From a checkpoint of a small transformer trained on Wikipedia.
Architecture: RMSNorm before each block, untied embeddings, capped logits.
Each number is 50 + 15 x the weight over its row's rms, rounded and kept within 0 to 99. Layers, rows and columns count from 0. The size before them is the row's rms in percent of the matrix's.

# layer 4 MLP down (transposed), 512x192, rms 0.158, rows 379-412, columns 96-127
104:59 51 40 16 65 30 35 47 54 62 19 58 52 38 11 44 50 29 64 66 39 68 48 40 61 33 46 53 37 52 25 40
098:54 55 47 71 83 42 47 51 45 52 63 55 30 48 54 42 49 50 62 48 56 49 65 68 57 49 45 38 47 70 35 36
101:46 49 43 57 48 53 49 30 30 34 43 46 73 33 37 21 42 73 55 43 56 47 59 60 53 47 42 45 29 70 42 40
114:51 66 53 55 89 59 37 47 44 68 59 86 47 43 49 38 64 64 60 54 48 41 50 26 36 48 40 63 56 61 48 51
107:54 56 54 48 46 36 53 39 49 29 41 55 30 42 51 47 44 54 57 67 70 49 45 41 33 70 25 43 14 47 27 49
102:58 34 55 56 55 91 62 51 68 39 31 82 31 68 49 24 79 29 54 55 61 69 62 49 53 39 77 33 39 50 52 48
109:57 65 46 69 67 50 54 52 44 38 49 52 60 71 48 44 72 63 30 50 66 59 51 41 31 11 52 65 63 54 46 62
098:50 31 52 60 53 49 42 45 84 43 73 60 40 61 41 67 74 44 50 43 68 29 63 58 49 46 48 40 33 49 63 35
095:45 70 75 56 48 55 42 25 63 43 50 39 42 35 52 73 37 59 67 61 57 49 53 26 47 53 86 58 43 34 38 38
105:38 63 70 33 56 70 88 45 42 49 52 65 64 22 42 52 50 71 74 44 50 53 50 70 55 47 76 34 64 62 48 76
102:65 54 95 48 35 51 36 41 51 56 44 66 44 51 36 61 54 61 45 25 65 52 45 44 57 41 40 48 62 52 53 43
093:43 76 51 64 49 70 47 56 60 56 81 34 62 42 54 33 69 54 46 58 30 30 89 52 60 37 60 23 54 75 56 44
106:60 68 15 27 50 42 82 70 64 50 81 85 40 55 32 47 63 49 47 54 50 62 47 60 26 56 80 45 36 52 55 62
097:56 72 61 60 38 48 30 38 04 33 41 40 35 62 60 68 61 23 40 45 53 35 22 42 59 64 66 59 54 59 76 68
105:53 37 53 50 43 45 69 51 22 39 73 53 46 72 60 62 69 48 73 51 55 32 48 63 47 47 99 54 63 42 19 45
098:31 59 39 57 41 45 37 53 27 38 56 55 30 59 33 52 64 42 37 48 34 44 50 55 23 56 44 48 56 47 41 60
099:67 61 64 17 61 63 32 42 56 56 42 46 63 41 49 60 77 38 50 56 42 51 31 56 64 50 27 44 81 55 68 48
102:59 48 53 40 52 53 56 14 25 19 50 67 55 57 33 29 50 41 60 59 40 73 45 50 46 51 36 51 49 56 61 42
105:50 43 63 51 39 55 44 54 50 62 46 70 57 40 59 53 66 38 54 61 55 54 55 81 87 49 59 58 55 69 68 64
090:71 51 48 81 61 56 43 56 47 52 26 47 61 41 61 42 33 51 51 55 39 16 64 81 40 52 24 84 78 37 71 47
093:34 30 53 60 59 72 43 66 51 54 60 33 51 36 44 13 74 51 33 57 47 65 38 50 49 48 43 28 33 42 49 57
104:42 14 62 64 55 41 34 47 48 17 58 46 30 57 55 24 67 18 43 49 56 19 49 68 74 59 72 44 53 44 53 35
105:37 50 58 55 68 75 39 60 56 55 56 66 51 25 55 57 52 44 51 54 43 58 63 39 46 31 64 45 59 68 49 61
105:23 72 63 38 64 49 33 48 43 33 42 42 55 33 64 58 42 47 42 66 90 47 19 59 46 57 39 53 47 47 49 59
102:47 45 64 46 35 38 20 64 51 63 25 54 60 66 36 54 61 51 61 42 48 59 53 28 50 53 18 39 85 81 43 40
101:38 49 64 32 45 70 60 68 36 59 65 48 58 42 69 36 49 61 17 60 43 63 53 57 32 38 48 46 45 72 67 56
108:65 48 82 65 67 72 43 52 39 54 80 48 32 53 68 23 48 34 40 42 81 59 66 50 63 54 47 70 49 44 45 65
097:51 50 77 58 80 74 34 19 51 59 50 52 66 52 37 41 59 69 61 40 58 73 23 53 42 57 36 45 51 41 39 53
110:59 71 66 55 57 49 51 41 43 45 52 40 49 30 48 35 42 49 56 47 47 59 66 63 74 49 43 43 59 43 41 90
098:71 43 40 40 23 62 47 54 58 22 36 48 65 59 53 31 43 43 53 46 59 37 19 34 55 71 57 72 17 29 62 62
101:43 47 64 64 71 61 65 88 51 11 50 81 21 43 44 59 43 48 97 62 69 36 74 44 53 52 79 42 56 56 64 50
092:37 43 38 40 43 38 85 77 40 54 80 29 65 53 69 32 37 41 49 18 36 62 40 30 55 57 40 25 54 28 63 34
106:46 74 36 52 38 42 55 70 43 39 29 14 35 57 37 10 70 56 49 56 49 43 52 37 69 35 42 66 59 49 51 46
094:34 37 53 52 99 33 39 53 58 51 62 47 70 61 86 39 53 43 44 41 65 18 50 59 71 46 37 30 38 36 55 38
# layer 4 MLP gate, 512x192, rms 0.164, rows 380-412, columns 96-127
099:44 42 80 55 42 55 64 45 66 59 37 54 54 58 51 28 66 58 51 50 72 34 45 67 32 57 37 57 22 76 36 43
104:45 40 42 61 53 40 44 65 35 38 51 77 54 64 51 52 59 48 49 58 43 44 42 44 40 49 33 39 40 56 26 60
108:69 63 60 24 39 67 44 33 37 49 45 39 68 53 37 36 67 76 30 45 54 41 49 41 54 65 30 53 46 56 40 45
117:53 64 23 17 41 46 30 67 52 52 14 45 67 45 27 40 74 50 51 46 44 52 44 33 24 70 54 50 38 47 75 48
103:62 39 60 58 40 41 29 45 51 50 38 37 59 64 66 71 21 52 75 65 69 61 56 26 52 39 50 69 58 60 46 50
101:67 43 35 54 65 44 41 48 35 48 70 39 49 50 52 45 54 63 46 71 58 66 60 26 23 42 55 49 57 52 59 27
099:32 64 53 51 77 20 71 57 59 44 60 62 62 61 34 46 72 36 45 32 72 77 42 59 51 53 42 58 30 48 43 51
095:47 46 60 40 54 51 47 43 60 44 57 27 54 67 57 60 81 26 69 37 42 51 50 55 58 39 72 33 58 65 31 58
101:50 56 26 45 47 42 50 51 28 38 73 55 50 40 52 35 59 49 57 44 62 34 75 32 57 63 30 22 40 55 24 83
100:46 47 47 61 52 43 49 35 53 37 44 59 58 82 61 37 57 19 33 24 64 28 49 46 49 36 58 18 56 51 64 49
099:33 29 42 56 61 71 34 78 62 43 26 50 40 26 39 36 72 67 36 42 71 63 59 61 42 49 31 29 53 50 59 41
108:41 58 45 37 57 49 73 48 31 72 66 45 52 47 30 62 67 48 00 57 66 22 26 66 45 66 54 57 54 58 37 27
102:54 62 47 75 36 61 58 23 30 47 71 31 64 42 67 59 51 52 30 42 73 70 43 53 44 47 45 25 54 44 33 70
096:79 52 67 50 45 59 34 67 44 18 38 33 60 36 45 22 50 59 41 52 71 39 48 20 36 56 65 59 65 62 42 48
100:37 48 30 31 32 52 67 38 50 64 63 64 52 46 40 28 47 39 30 69 44 43 64 50 28 31 53 47 20 52 44 79
100:38 71 32 77 66 45 53 58 23 47 68 66 44 30 70 43 51 62 44 68 48 63 57 41 61 26 38 59 64 46 50 27
102:42 43 36 58 39 39 37 64 50 66 51 61 44 63 40 72 73 63 35 54 55 43 52 56 65 39 58 62 40 39 35 51
104:55 40 45 59 40 52 57 54 30 45 35 44 37 27 39 48 36 61 45 51 56 45 56 62 69 51 41 34 44 72 33 40
095:41 62 49 73 52 54 43 34 50 60 49 50 47 65 50 40 31 51 59 65 76 57 47 27 59 86 60 57 35 58 66 60
109:51 46 62 38 67 44 69 37 69 67 41 67 79 34 61 60 47 40 33 46 29 57 61 56 30 43 63 68 50 50 34 36
105:38 68 52 67 34 56 40 29 27 37 52 38 41 45 20 30 59 62 38 77 44 64 53 54 61 37 47 53 46 37 66 63
104:49 54 45 46 56 45 29 57 37 72 37 71 65 60 65 66 51 92 44 60 37 59 53 40 47 49 40 46 45 71 29 33
103:85 50 65 63 59 66 33 35 50 35 51 65 75 64 52 68 46 42 49 39 31 70 71 50 51 52 61 31 47 30 39 41
096:73 82 45 60 68 50 46 27 50 85 37 52 52 47 47 18 61 50 49 43 69 45 44 44 16 33 55 17 54 74 31 46
100:42 93 77 47 81 47 31 47 27 54 25 48 62 52 28 57 41 72 39 45 46 44 50 53 39 46 41 75 66 56 55 58
110:37 61 78 44 42 53 69 57 57 44 22 32 44 47 56 83 74 31 68 37 48 42 55 82 36 42 53 41 64 83 74 24
102:30 54 68 50 67 62 33 35 72 37 64 65 64 75 68 28 68 26 25 31 59 62 72 56 60 45 34 57 86 54 45 45
103:57 36 62 23 46 51 38 16 46 61 36 21 58 55 43 59 70 59 32 58 47 57 41 18 43 55 58 44 51 58 90 46
092:54 62 71 18 57 58 35 40 51 49 64 58 58 57 48 48 45 11 59 84 49 65 51 68 47 47 45 57 38 54 49 27
102:32 58 75 27 26 52 61 23 62 48 26 34 57 57 25 59 51 59 57 24 46 18 61 51 52 30 50 45 72 35 63 60
087:59 44 51 58 58 43 50 47 53 41 24 54 79 31 36 30 51 39 66 56 48 62 61 71 65 51 51 65 27 38 48 37
103:39 41 37 35 81 65 26 60 33 68 50 59 60 55 39 61 82 46 83 37 72 49 85 77 21 38 38 17 16 58 35 57
096:39 45 52 52 61 40 23 49 30 51 71 66 30 51 57 39 57 50 40 28 45 56 62 29 41 79 63 46 41 49 40 46
# layer 4 MLP up, 512x192, rms 0.162, rows 380-412, columns 96-127
096:23 58 27 70 65 43 45 48 34 48 46 36 62 60 40 61 23 52 34 49 37 49 51 28 25 42 71 59 52 55 46 35
104:62 61 83 42 69 31 44 22 13 42 50 36 46 58 66 52 54 83 76 48 52 37 57 46 40 43 79 37 56 47 61 58
115:45 47 58 72 69 79 62 51 52 42 77 75 37 42 34 44 60 43 24 60 41 58 34 53 51 63 42 42 45 40 41 55
113:52 38 51 93 42 68 67 52 74 43 54 69 65 19 17 24 42 40 35 43 44 56 32 55 53 52 61 72 60 76 18 76
102:48 37 67 39 67 81 54 64 61 60 47 58 44 46 42 62 54 29 52 46 59 49 36 55 27 67 44 58 46 58 46 60
109:56 57 61 54 46 35 55 62 43 27 30 56 10 63 44 48 64 82 39 66 63 51 37 40 50 52 48 24 52 72 57 70
097:42 74 63 53 59 39 36 48 50 59 35 62 29 70 80 60 24 40 43 42 62 34 49 39 59 63 64 42 65 34 46 42
093:80 20 45 46 46 13 49 61 50 56 42 75 56 26 39 64 17 62 47 39 59 40 45 40 61 69 75 53 86 23 45 83
111:45 70 32 38 70 25 67 41 33 51 23 46 72 14 39 58 58 50 65 49 54 44 59 60 75 49 28 45 42 47 22 51
098:34 59 55 59 71 49 57 37 67 48 39 36 39 50 47 45 47 54 40 37 42 63 39 60 66 49 34 65 57 36 36 44
095:63 30 27 40 52 25 49 76 67 58 56 34 39 35 69 38 42 57 56 74 60 60 67 61 49 32 57 61 60 32 52 48
110:51 54 75 18 47 51 50 49 45 94 63 61 31 57 43 64 54 43 45 63 42 76 69 38 49 83 63 60 46 42 60 44
099:73 54 68 60 75 57 31 21 57 60 49 35 60 39 39 59 70 52 39 65 40 53 46 80 45 37 62 20 60 43 62 16
105:80 64 60 46 74 79 58 39 73 46 69 68 31 68 71 62 51 54 61 43 64 40 65 68 38 47 56 48 62 43 68 44
102:55 45 56 66 62 54 40 37 65 49 68 30 60 55 59 44 28 42 83 47 26 66 72 70 53 40 63 44 49 56 30 37
097:37 49 44 38 44 39 34 56 64 50 56 54 63 63 40 45 47 60 57 25 61 56 43 55 47 55 47 58 50 60 13 52
096:38 50 53 59 54 54 53 42 60 55 52 33 41 73 53 57 82 61 66 31 67 65 62 64 58 32 35 29 23 39 70 35
098:31 52 74 72 51 58 56 33 54 73 63 41 41 40 47 38 51 50 62 60 62 42 42 68 43 32 25 41 71 56 52 36
087:54 60 70 53 43 55 67 22 59 53 39 37 40 51 53 69 41 58 65 39 41 46 55 45 40 55 53 58 79 40 51 49
103:48 24 64 42 40 25 64 57 67 48 43 52 36 97 46 50 41 40 37 46 37 42 48 62 43 37 64 49 74 61 52 38
106:41 56 50 30 61 61 67 46 64 38 45 51 38 44 50 52 36 24 50 68 31 44 41 56 35 36 53 21 43 74 63 40
104:68 39 74 56 48 71 75 56 71 61 61 50 74 53 55 50 35 41 42 45 40 42 46 27 37 54 53 49 58 37 60 65
105:55 53 35 62 35 61 55 69 51 49 39 37 72 40 34 47 72 67 33 61 74 75 61 51 20 40 61 52 49 51 40 73
104:65 71 74 34 47 43 33 40 51 65 40 45 56 44 53 58 47 49 60 54 42 25 66 18 50 38 24 62 49 62 38 58
101:55 46 34 42 60 80 28 81 55 77 57 60 43 63 37 62 26 36 21 74 43 59 65 60 46 61 55 68 48 61 41 53
109:76 47 71 58 72 48 46 61 61 41 74 43 35 64 31 36 48 42 52 69 94 43 82 45 69 65 52 41 56 67 53 42
093:42 42 25 30 42 62 49 27 57 34 74 40 69 52 72 55 33 31 58 73 44 70 65 71 54 41 72 57 71 85 69 40
111:64 73 51 50 60 90 84 47 52 79 35 53 45 43 41 19 64 44 56 43 44 69 39 38 58 68 30 32 63 71 85 52
096:54 41 37 71 42 38 46 30 77 57 53 45 59 80 56 41 35 61 66 38 49 41 68 37 51 53 49 39 49 60 76 47
100:38 32 48 39 69 79 46 58 81 61 45 58 74 59 48 73 21 39 56 44 41 76 53 45 58 39 45 28 44 31 66 68
087:36 47 52 66 41 45 36 51 56 45 68 09 32 69 51 54 53 65 08 68 19 41 68 66 35 41 31 36 73 74 53 50
105:53 70 53 50 67 33 50 21 73 55 49 51 60 50 67 43 13 35 10 59 45 70 21 44 66 41 61 59 57 43 43 25
091:46 55 63 59 88 45 56 48 57 46 74 32 47 66 39 59 71 61 60 39 62 65 35 37 47 47 47 33 60 53 63 63